Part of a small language model's weights.
Size: width 128, MLP 1024 tanh GELU.
Each number is 500 + 25 x the weight over its row's rms, rounded and kept within 0 to 999. Layers, rows and columns count from 0. Numbers have three digits each. The size before them is the row's rms in percent of the matrix's.

# layer 4 MLP up, 1024x128, rms 0.24, rows 534-584, columns 0-127
100:495501439498475514547497529485523514472498485535491469516505516499500521465521483530499460510529455481483482537502486484521501484498562487443513515482509514471496502484545450438504485528519481457535528537507480517490506510493506476503507535489518497479514488497492516483492536533497478482494517506514486499470530444528480489500508478517519470505544474517507490479549533439555503522482
086:474489534458472489496458521528525479528518490448541506477495504501513474488529495522523520480435537500560474487484510500478490487558492485513511477511477489481474500527503480500514495482491467442491510471514513495569529489496513554536557479485519448519494482481486493487462499515474507503508486506489518476486499522508541530493457523541500479504501501479484498505503515508450536537500
118:490518525482510524500526478497471469464508533508499526549499469511479454480530513466498476484559465525485504480490500493504466466503502518509512476496521534501524483479533514491452469489495495502418453530517487499479494499518502526503514514524529496526503523488520418521507537483513449500500561487525473475514518488490470517545517554488488505500501488512520494501526496487472491532537
090:468489475486497438549504566510526467517513481540498523488535509494458509481505488512501490528549520488472526502515528505525511483499455444481540514535491518516482534526508521495529478510494497497503486489470473466486442490544484528486502485511478504423545492510473487489497514486498498486483505508525494502423518501507496492521508482543497484490533506498444494504513500543516513502515
098:513487510527474531515485475534500469477476496502539508516500507490551504538519487546532528500479524516519476492501548474485475463553488513507522529500497511458443477512479525536498514516492496514498511525502491465471466478494503514467488509521499514531441477436513477448471506446500485479542506482506487472527508509491527519464536559511472500497512545520470497499485495495457510491495
103:499493462507528549489488518516478537504506475466484521553475500500481517524513473467525504483518481448532480510472502487526487503531521495511511511498502503491531507518528459479505526512465551496513527467459502480555470498522488544530514512497467502505529477498452498505542484521503519500459480486483446560489510457531500477471498510478520460524519462521464459512510520462497488500533
081:489498458509506455461501497481526480465465451481480460492495580534455537515490442497519506509519527536483516509537527520532482478497495500492525539540509520483525485486515511479492542497483511490510494474486516496496481492499492456443487536503529534511501524530485488499498481499470487583568504542478490474494488480477479481499499488500513511488503531506494483472516484493473507480504
112:494490501500484515513520465488479468509482462532467529552509484519486500543516481490535567490495501471437512481513517516429480472545527507501518533498484488491513539459498506491474545467521519483512488503454484493502475488458505525471535461495523492521461533497560501532493527491479487499496488475527540479521482521498480507480517519511492484492499507498522528480496459522448522505481
103:498528501528434476498515506504561511457491543568493497514486453526499513489499503477527507502491502513515495489480509528482486493516505485491471504488500510496509524483530489519464516442512529495538489506463505509459511472512492540501528431495530514505511492482443499516511467512481540493491490550480523523515498499536474476501486522523496493516470515518443477471479441530509510537535
084:502536539535513503489497520476494527501517475506485502503498482500490482512485520492488492532473558494483475513481523512459484499521533521490469466463523522510483542493486488482513473500530483483463486473504526498483512508504502523472503552492488457510471428494495456489529488481512532520484507520448510536510499538491495544520511486439491513466547496518541517484500527455525468574506
103:489498468491507483508522514502518501491533523515453460469481532510522478459500482508492483497485475492499534487504502514493518475456518508479528497529476505478510501505493497487479499497485459506457502516505470493532461502473537496488496536551557472520507479528440504501548482503531557430503533495457561517521463530506546480496545479500481486492476495509519517503534512510446506516505
082:506490468506460512535502501481483518475476438517463507523478502502475497496476480493526495459497493504511514482492507505536510500565508467487490488506524469501469459486518472506515487482487524548508510508493463498501541492499443531477501463528573481458478488459549484493533497470513477532542496548560503532507516520502501504538510501496489479471526486478541474507466503502516503538487
093:528489479511458493525491497497471490543481475522478458500533525489499482501504496502516495534517510481517504568490483468464521502538507553488480512520489501455499501509524523465484464537503503488492462484486513533528549510485533556528479491507486443499478496498504517491483457499494506486477512474448495571534474524486533529504485500495486515545493518473528481461496513468466512467532
110:512532507472483471522518532448490494554505496532514478516491492464506529440521486502531513539477519529507511515499472505471496540497496439515492507517492509476533560487473487509550481469464505501508540488492501542480464514488473476501497545537521505510426478501509482469497507467498540489514476467512499485501527515505487528485499463462483513458520482514489520461475502502525505534526
126:508518544479496496504507505522552520461537470526500502535509499532473537503499467499490505512495484508486522499503513464495502513452474503487502495451493476509515527469470549481542508508523516505449483566494511463511500524512512468496519431495474527566536476496480533513493510500466478511524485519456466508485458538525514494514494496492479469504484528469506497500456489481495499563514
119:498430497517474477502482523482535466521485510533517517472517484529522441471527556495449531481509513508511510496484529550484498502512481513494510486509500556503487492508474475508489479473483502482492513507510500527477508565484497508481560484558499488523461457475479459471536512473478489505489533502476524485452468492458526516538494504496500483495509487509527518507500543519509484498457
108:497540489482532491460508468514511514523514530502560531483473468487503454522559491474500540466525534480466474489493492515511532476513457463470494521437487529468515493495478482468545484495485445501476561490487533487519502504518503517498493544527503486543512478524495503528524480507481517493516524530470451521522524494501531500493497499475485454460506515491521535507488505499495513515472
117:522477518475492524517525481494523498500536519515508524490558531504529487528490508489455479512541496494506502533485517517527508433528474501458458504420512499477484523495481493497500544441507501481494520456496502543524526502458522504484491531498487521508524443528496499511530489477515472497465552527511474537513490500511470488492497478533530484480506538503538499493487491484514500450469
104:530558495530488530477479477490504458539451477497468525495521529499476484463497497534514500516478512473447529476544551487478475480527477488498537479445473519518468522517487511467518513497506502469467518470497524535484470494529509484502503487508482510528530513470550464513476498536511497503495484531480516492529515541557506505442501479495510460479487501502537540495512484475512489488524
086:521494526514498440495511479522469480508501514470513483514444503515477470494505483510479481547476486482488529484507493505475508507463459491480511515486480505489490492532472452519568473494476527463525511531478470470540481448493509507495482529506458527457471520494493508495522527529472506514520522556507492520518535540487543483531497526487480492557475469502539498514495501532475497514549
105:551519496479452478481523509525496473471493488507441450466520503513489501483523527542507499540459525481499507512523499524437558488489479491522509518475479448513491472534509516502482500479486530525492520530504476496497517525509502502520517478471527526540460500492462517485553494503493515459512537525503533509509527480505481474482542492533497511488464512516504498529531516479477449485447
101:500487506474517551487489460514487567504485541518459486512500517503519531466505472453488529466464510532490493527498510492469487453491517554508527510511458524499457494487522489501535430506472533520497516506540474538530484462530498533539474489514497503437486505511484505481473457513493516493479490512480523493508503471484504544521520504489457489498493497505484509484502478472504458539527
095:482528527466523544527520493496489496513512483519531488440499495536486453492496502471527521460517495505544485485501499544490484492561494503462504477481522511499493501477459505508502520486466500529501528534529497464502476559439500498478507520501500500504501493507497506538521536502509549488542494500468452520437517502476491519478500505522503489479485475548471501482468537495470442491535
120:492499490522489511476537531509518484512446514518546447512498520537514499481471487504491474486563515551487532498487473496439494472520489528468490474494478524487482488461533515448513523524492533483468538485539504492522497508528517444549494537478480531482507516509511491496492527443446507517505489527528483515504464526518487507514486488491451498527515504472515504476491512475534480481511
101:468501520474564517484511513458481504513549481462513506505509467515523424519507495538490536478455501512505519525519498479516502515514508506488490525484532509523526546488477473521479521468511498501482502486506504462554501482494530504494478489515485495492471451513465505485525520506501516527497514477505503505541519528475430509470510498544449485512534496520531481479486467449495538465532
098:495452481546479507533491462468449479470462500506510485495520485481491521496490543513511504513504515506493483519527537534478488555502500496487498516500510489502508495493461474549525502495436506501464517459451514543447482493496545529511506469491496523515487478482512501490495530503525502500431510543484551493503496550508508460508511486522517475504534499503493514519480520461479508479563
090:516543491497500491487478500564524509477461477531513523517555558496543467506494479535542514516522498527476493464535489498495500527528548498480481536493509505487520514508452474523497458460496498485505523483483464503550482521472466499478506539499517465498508478476479516490476491497514508472481497482500479475486578460513455520494523483494494512501525490492515509544465509490525450510485
108:525531513528447490485510518479535517516481498496507473480471451490504524489486474543511518488506496527488507517485449469491480474493515477495433485503494505487469495548496532484494497499558527494558495493543536454508516487490500480500484503548492516478477512470481505487485539501539480533502483504505488465492574516525490474503511453495541444506511541494501539466501504500474527503503
083:531565517533501480511489498531475479475474494514488527513522512495488566507471521521506503491495535496462501499529465526489488504463461513459482469511547496464475497478482553487431440498497498484470495501499491516530484541502472491518473512531514479541474494518509524498468469513523516503474467541515511530508514511494505498445521475523490526537538488457503505461517496474504513504528
095:505488495505528524484527526517481509493506505483537464445515464485522511506483535490542535467496423502510478487484494494495503465479511488499534496525515475545478516513443474498497544487494522497512535492492494499477558514516519531470515505506503580505493525475473534531510494500477491492486500515511473472552490467488541517491513475475498526469516514471469476484523488547504455492456
102:544501485519496525522542480499467496493503485466484500484511510466477511504519516522550553532471483491496522513543513495469490543530520471459473502503500506490494521476474482498493450530500486490474526481542462455538458532491503536538513471514505501483470501542498466487460509503504492507485481447474515500511479430504518478526492513512525519479516499514513509445561507495509528514539
095:516542475497466548509528503502486523542551517502496506517491527543468463492464502562498529502492496461499512484502443543486541474480510475556522489518490449521513509487495475487536497508508475459477460488487466491508516520492491484487493502497548460512465514522498476472488505432507509500470498535476484503501486489505546490465486491529500516541495497489548485474540510490506527500497
101:493494476482510490492505533520510487436546506515565503506491478494517519508493516539489490484529483485534504452516533480478508439496483516469485480482505513545506469500498488495500478511485514549497500514492481500477463492457509547527506464528520508495492467504486449477496481467540524504541507504517523479551550475461488507500498492505485512458560517497460491495516513549465509457488
092:464498537506497510494514488509498528510503502547498528530535508509491513468473493577524491478533499563493541495468486520530499502535475472511448498499483489466490495508509496468450453497530512532475502479565486505484496478477457521538451520476484485504482497533529477491505514484466530513515508464495466470462513559491495524497473494471494492529516538513534474510478512506522500509486
102:492457524524499451489502482463457490491448527503495490529517478521480505488494486501479465525494481482481496526519510485515449476491485531540476507476456506521490534505516470455441535490484511552496488508500478517485500475515541467500503500484536468518480484518502536472512473514545534506496504520478523550511502522481502492524482464505511483511527508472533491529536552490453506546551
081:464527567498459501492493512507503514487478488509504552501549526487500505560505490545511515516488483510475543479486535504526502501434480514475484527488489480463473461508541498516488482509503485495497464533486522519526481491524509466496491476504499529527486462481452506485511454491491537457529515524518517441499517443503516512484538517485496500505484500488531477519500544504534531473469
086:511490515524520511545539501501508513488509485475510464492476506483523476504473497491452487471475478498516512488500474480540511533573532488493491536482529503486490535498544494441506498528493484514481495461466481499463476485474544491488482550515460497471442455494486492482502505475494506487526501523524555485505537484464524483516524525492522528449526483490460489500513521529503496536549
104:501517492484485487477494514483505482482495533519475536559508526514501493506523451454487531498517454485496539506514490495493502501553548481479523481527502513504498476480470503523475551453499453535454567503530513504518474451504536515506532499515531475494477496460471520495487506510494481500541533523514501492481508490490491461528513550486504482469518533519494488486512495449457504454488
095:485526485483524521509515489486510548495487486536557464469551481512538559490527497500492515496504512500479475465537484454475515512489504475537485527490528562459506485514476476492519519502459517499534478505509468474482518506508461499470503472492487478485508500503498559528523548475455542488497524496493516465468496508515486522520493468500489515485529475464519466501458528507530452501530
105:482524467502515540481484464473510482497494479530514531483516513467495454501515511525493502520508461487513459500523516427506508484472562513513512509514459449498505509485505496476497525495499488536459521490493521472507514487493524491530523573465502498550520522470450445470508470520511508519508467531506469504540478490485495543478488501506511499536507487498497531480528530444516523473503
110:501465563508453487509493535497522524475475515516516527533555517518542529509501516497526483486506462497476468487497515488510484542505488491481489493508520513473473497474491519527491495470522469488496521497503484520478509484481513532510512525447484498539562436501523478522482461480478546472513476478485462478515530556487476509457520529488495461490519506445500520512493502530534493458495
112:529552545486460491538470478471540463520505518499503494498486504505511515488490549530506486477522433508508504468478526501520508567498498495513489522475450496490531503502490492485533470521501487533524492522498485493504482498481537523530521466493510470517466492489522486493481464470481466510496502463472489484480520537472512456555516567473463486482500532513524467471518522523465518504492
087:504502488460480491515479517518445505492493476518483469502486459514455481498489457512537520543485482508540476517486508547537509503471508541498534504515468469541471497500499513480553510534488504537487509457526522521502484486502511519515503496489499523480466440482491516511511505518504488498520512455503541494467496497488500449521534555490520497479502548457481523560480523492521442491497
080:529492470531488487432475510485490480467455500481518517481491527497543520487535494492414501480446504485471515507524508504485440508517489516464534500519491511446511490509491494518502486538504566517483515505491471507463488506495483521485462505544494449488487514499517522510530490501523541501519491498527496477529530473479511514499523457459489501527491537503492494508518531507479531522547
095:518517461519520498506498500482516479463513493545470511411526509519512500498532457490543501505515497506550448485470515473483452489446484522507501544515532485475488519515512532468492497538480505492517516507502494479513508470497531474481524486499472465463469476469450511545533513517493564492513529494491479498525537525505555494507508492512512486532516485500503521465489474511508466504516
099:471516481496518512493482506471465486513483522484510455483461480493484472483511512484477516493512500484518518476493463507484485546509491498538512518550545504521488470487517515501501540486486515494506529506513513521477539531495466497487492567497489506507512507537478567480559475517475544497472498527448526515479457500511504521484476556474518456515516510445500485486500450503505565509498
097:473519535507488479485510474469512497521491498490473472511495530502464503514445480537520518479539542542513533490537514530483533485517482449513534486531503490483470469470504500506539471497523467501477516530487511499491544463501456486486494511528501521489489509479500462468482480514485480475484499572488470542552493515521488553470523512478510495476502513535478516501488437515488547514506
094:502486457508496517518499498522477576499499487490552513554491454469532473491522469449496494510522503482511486488493487491532483488533525496455507485523538551521471484512504494518488526498479482527493486484518545515505538503480478526477488504527450478488485540463516524477484512440499503502484474488493498493537531479462516501519471487472465484535501515549473519443491484521497510499539
088:524513527493472481540509478505518484498536463511496451525496526508536521477504481476509522522539448449525479469491513539472468495525532507511480518520520486517505474510464543486510440507486494494500491510481488519490516543499526495485507522495494489461508502432521496527492491538478474485502530440490531468447517470501528505478544507471502506505501504505533517560485470536497470511469
082:489516528449484519462499509520481473473488444499480483483485503510510519537515530511508512501490502538482527489515486537481545496431489530487491484547478515480530501513531547491527559554518473447485514462533524523491497475479508499491456505498443511521475487515504482478483476503506515461480505460512510523512525520497509542531544482486493490498521505489473502528493510457539471497524
105:519518495532491518518458500537492462514464465478467479519463521507519535472474514541498515485513508527535500524511528442515494531532493487527467515452527516496515533472501454489495505477511548525455456523533528494449491489492514481489500515493516519527454488500463452514525505526520457501469481466555529517492501500484488485510493467534515522502495504502549517500495492514455509521517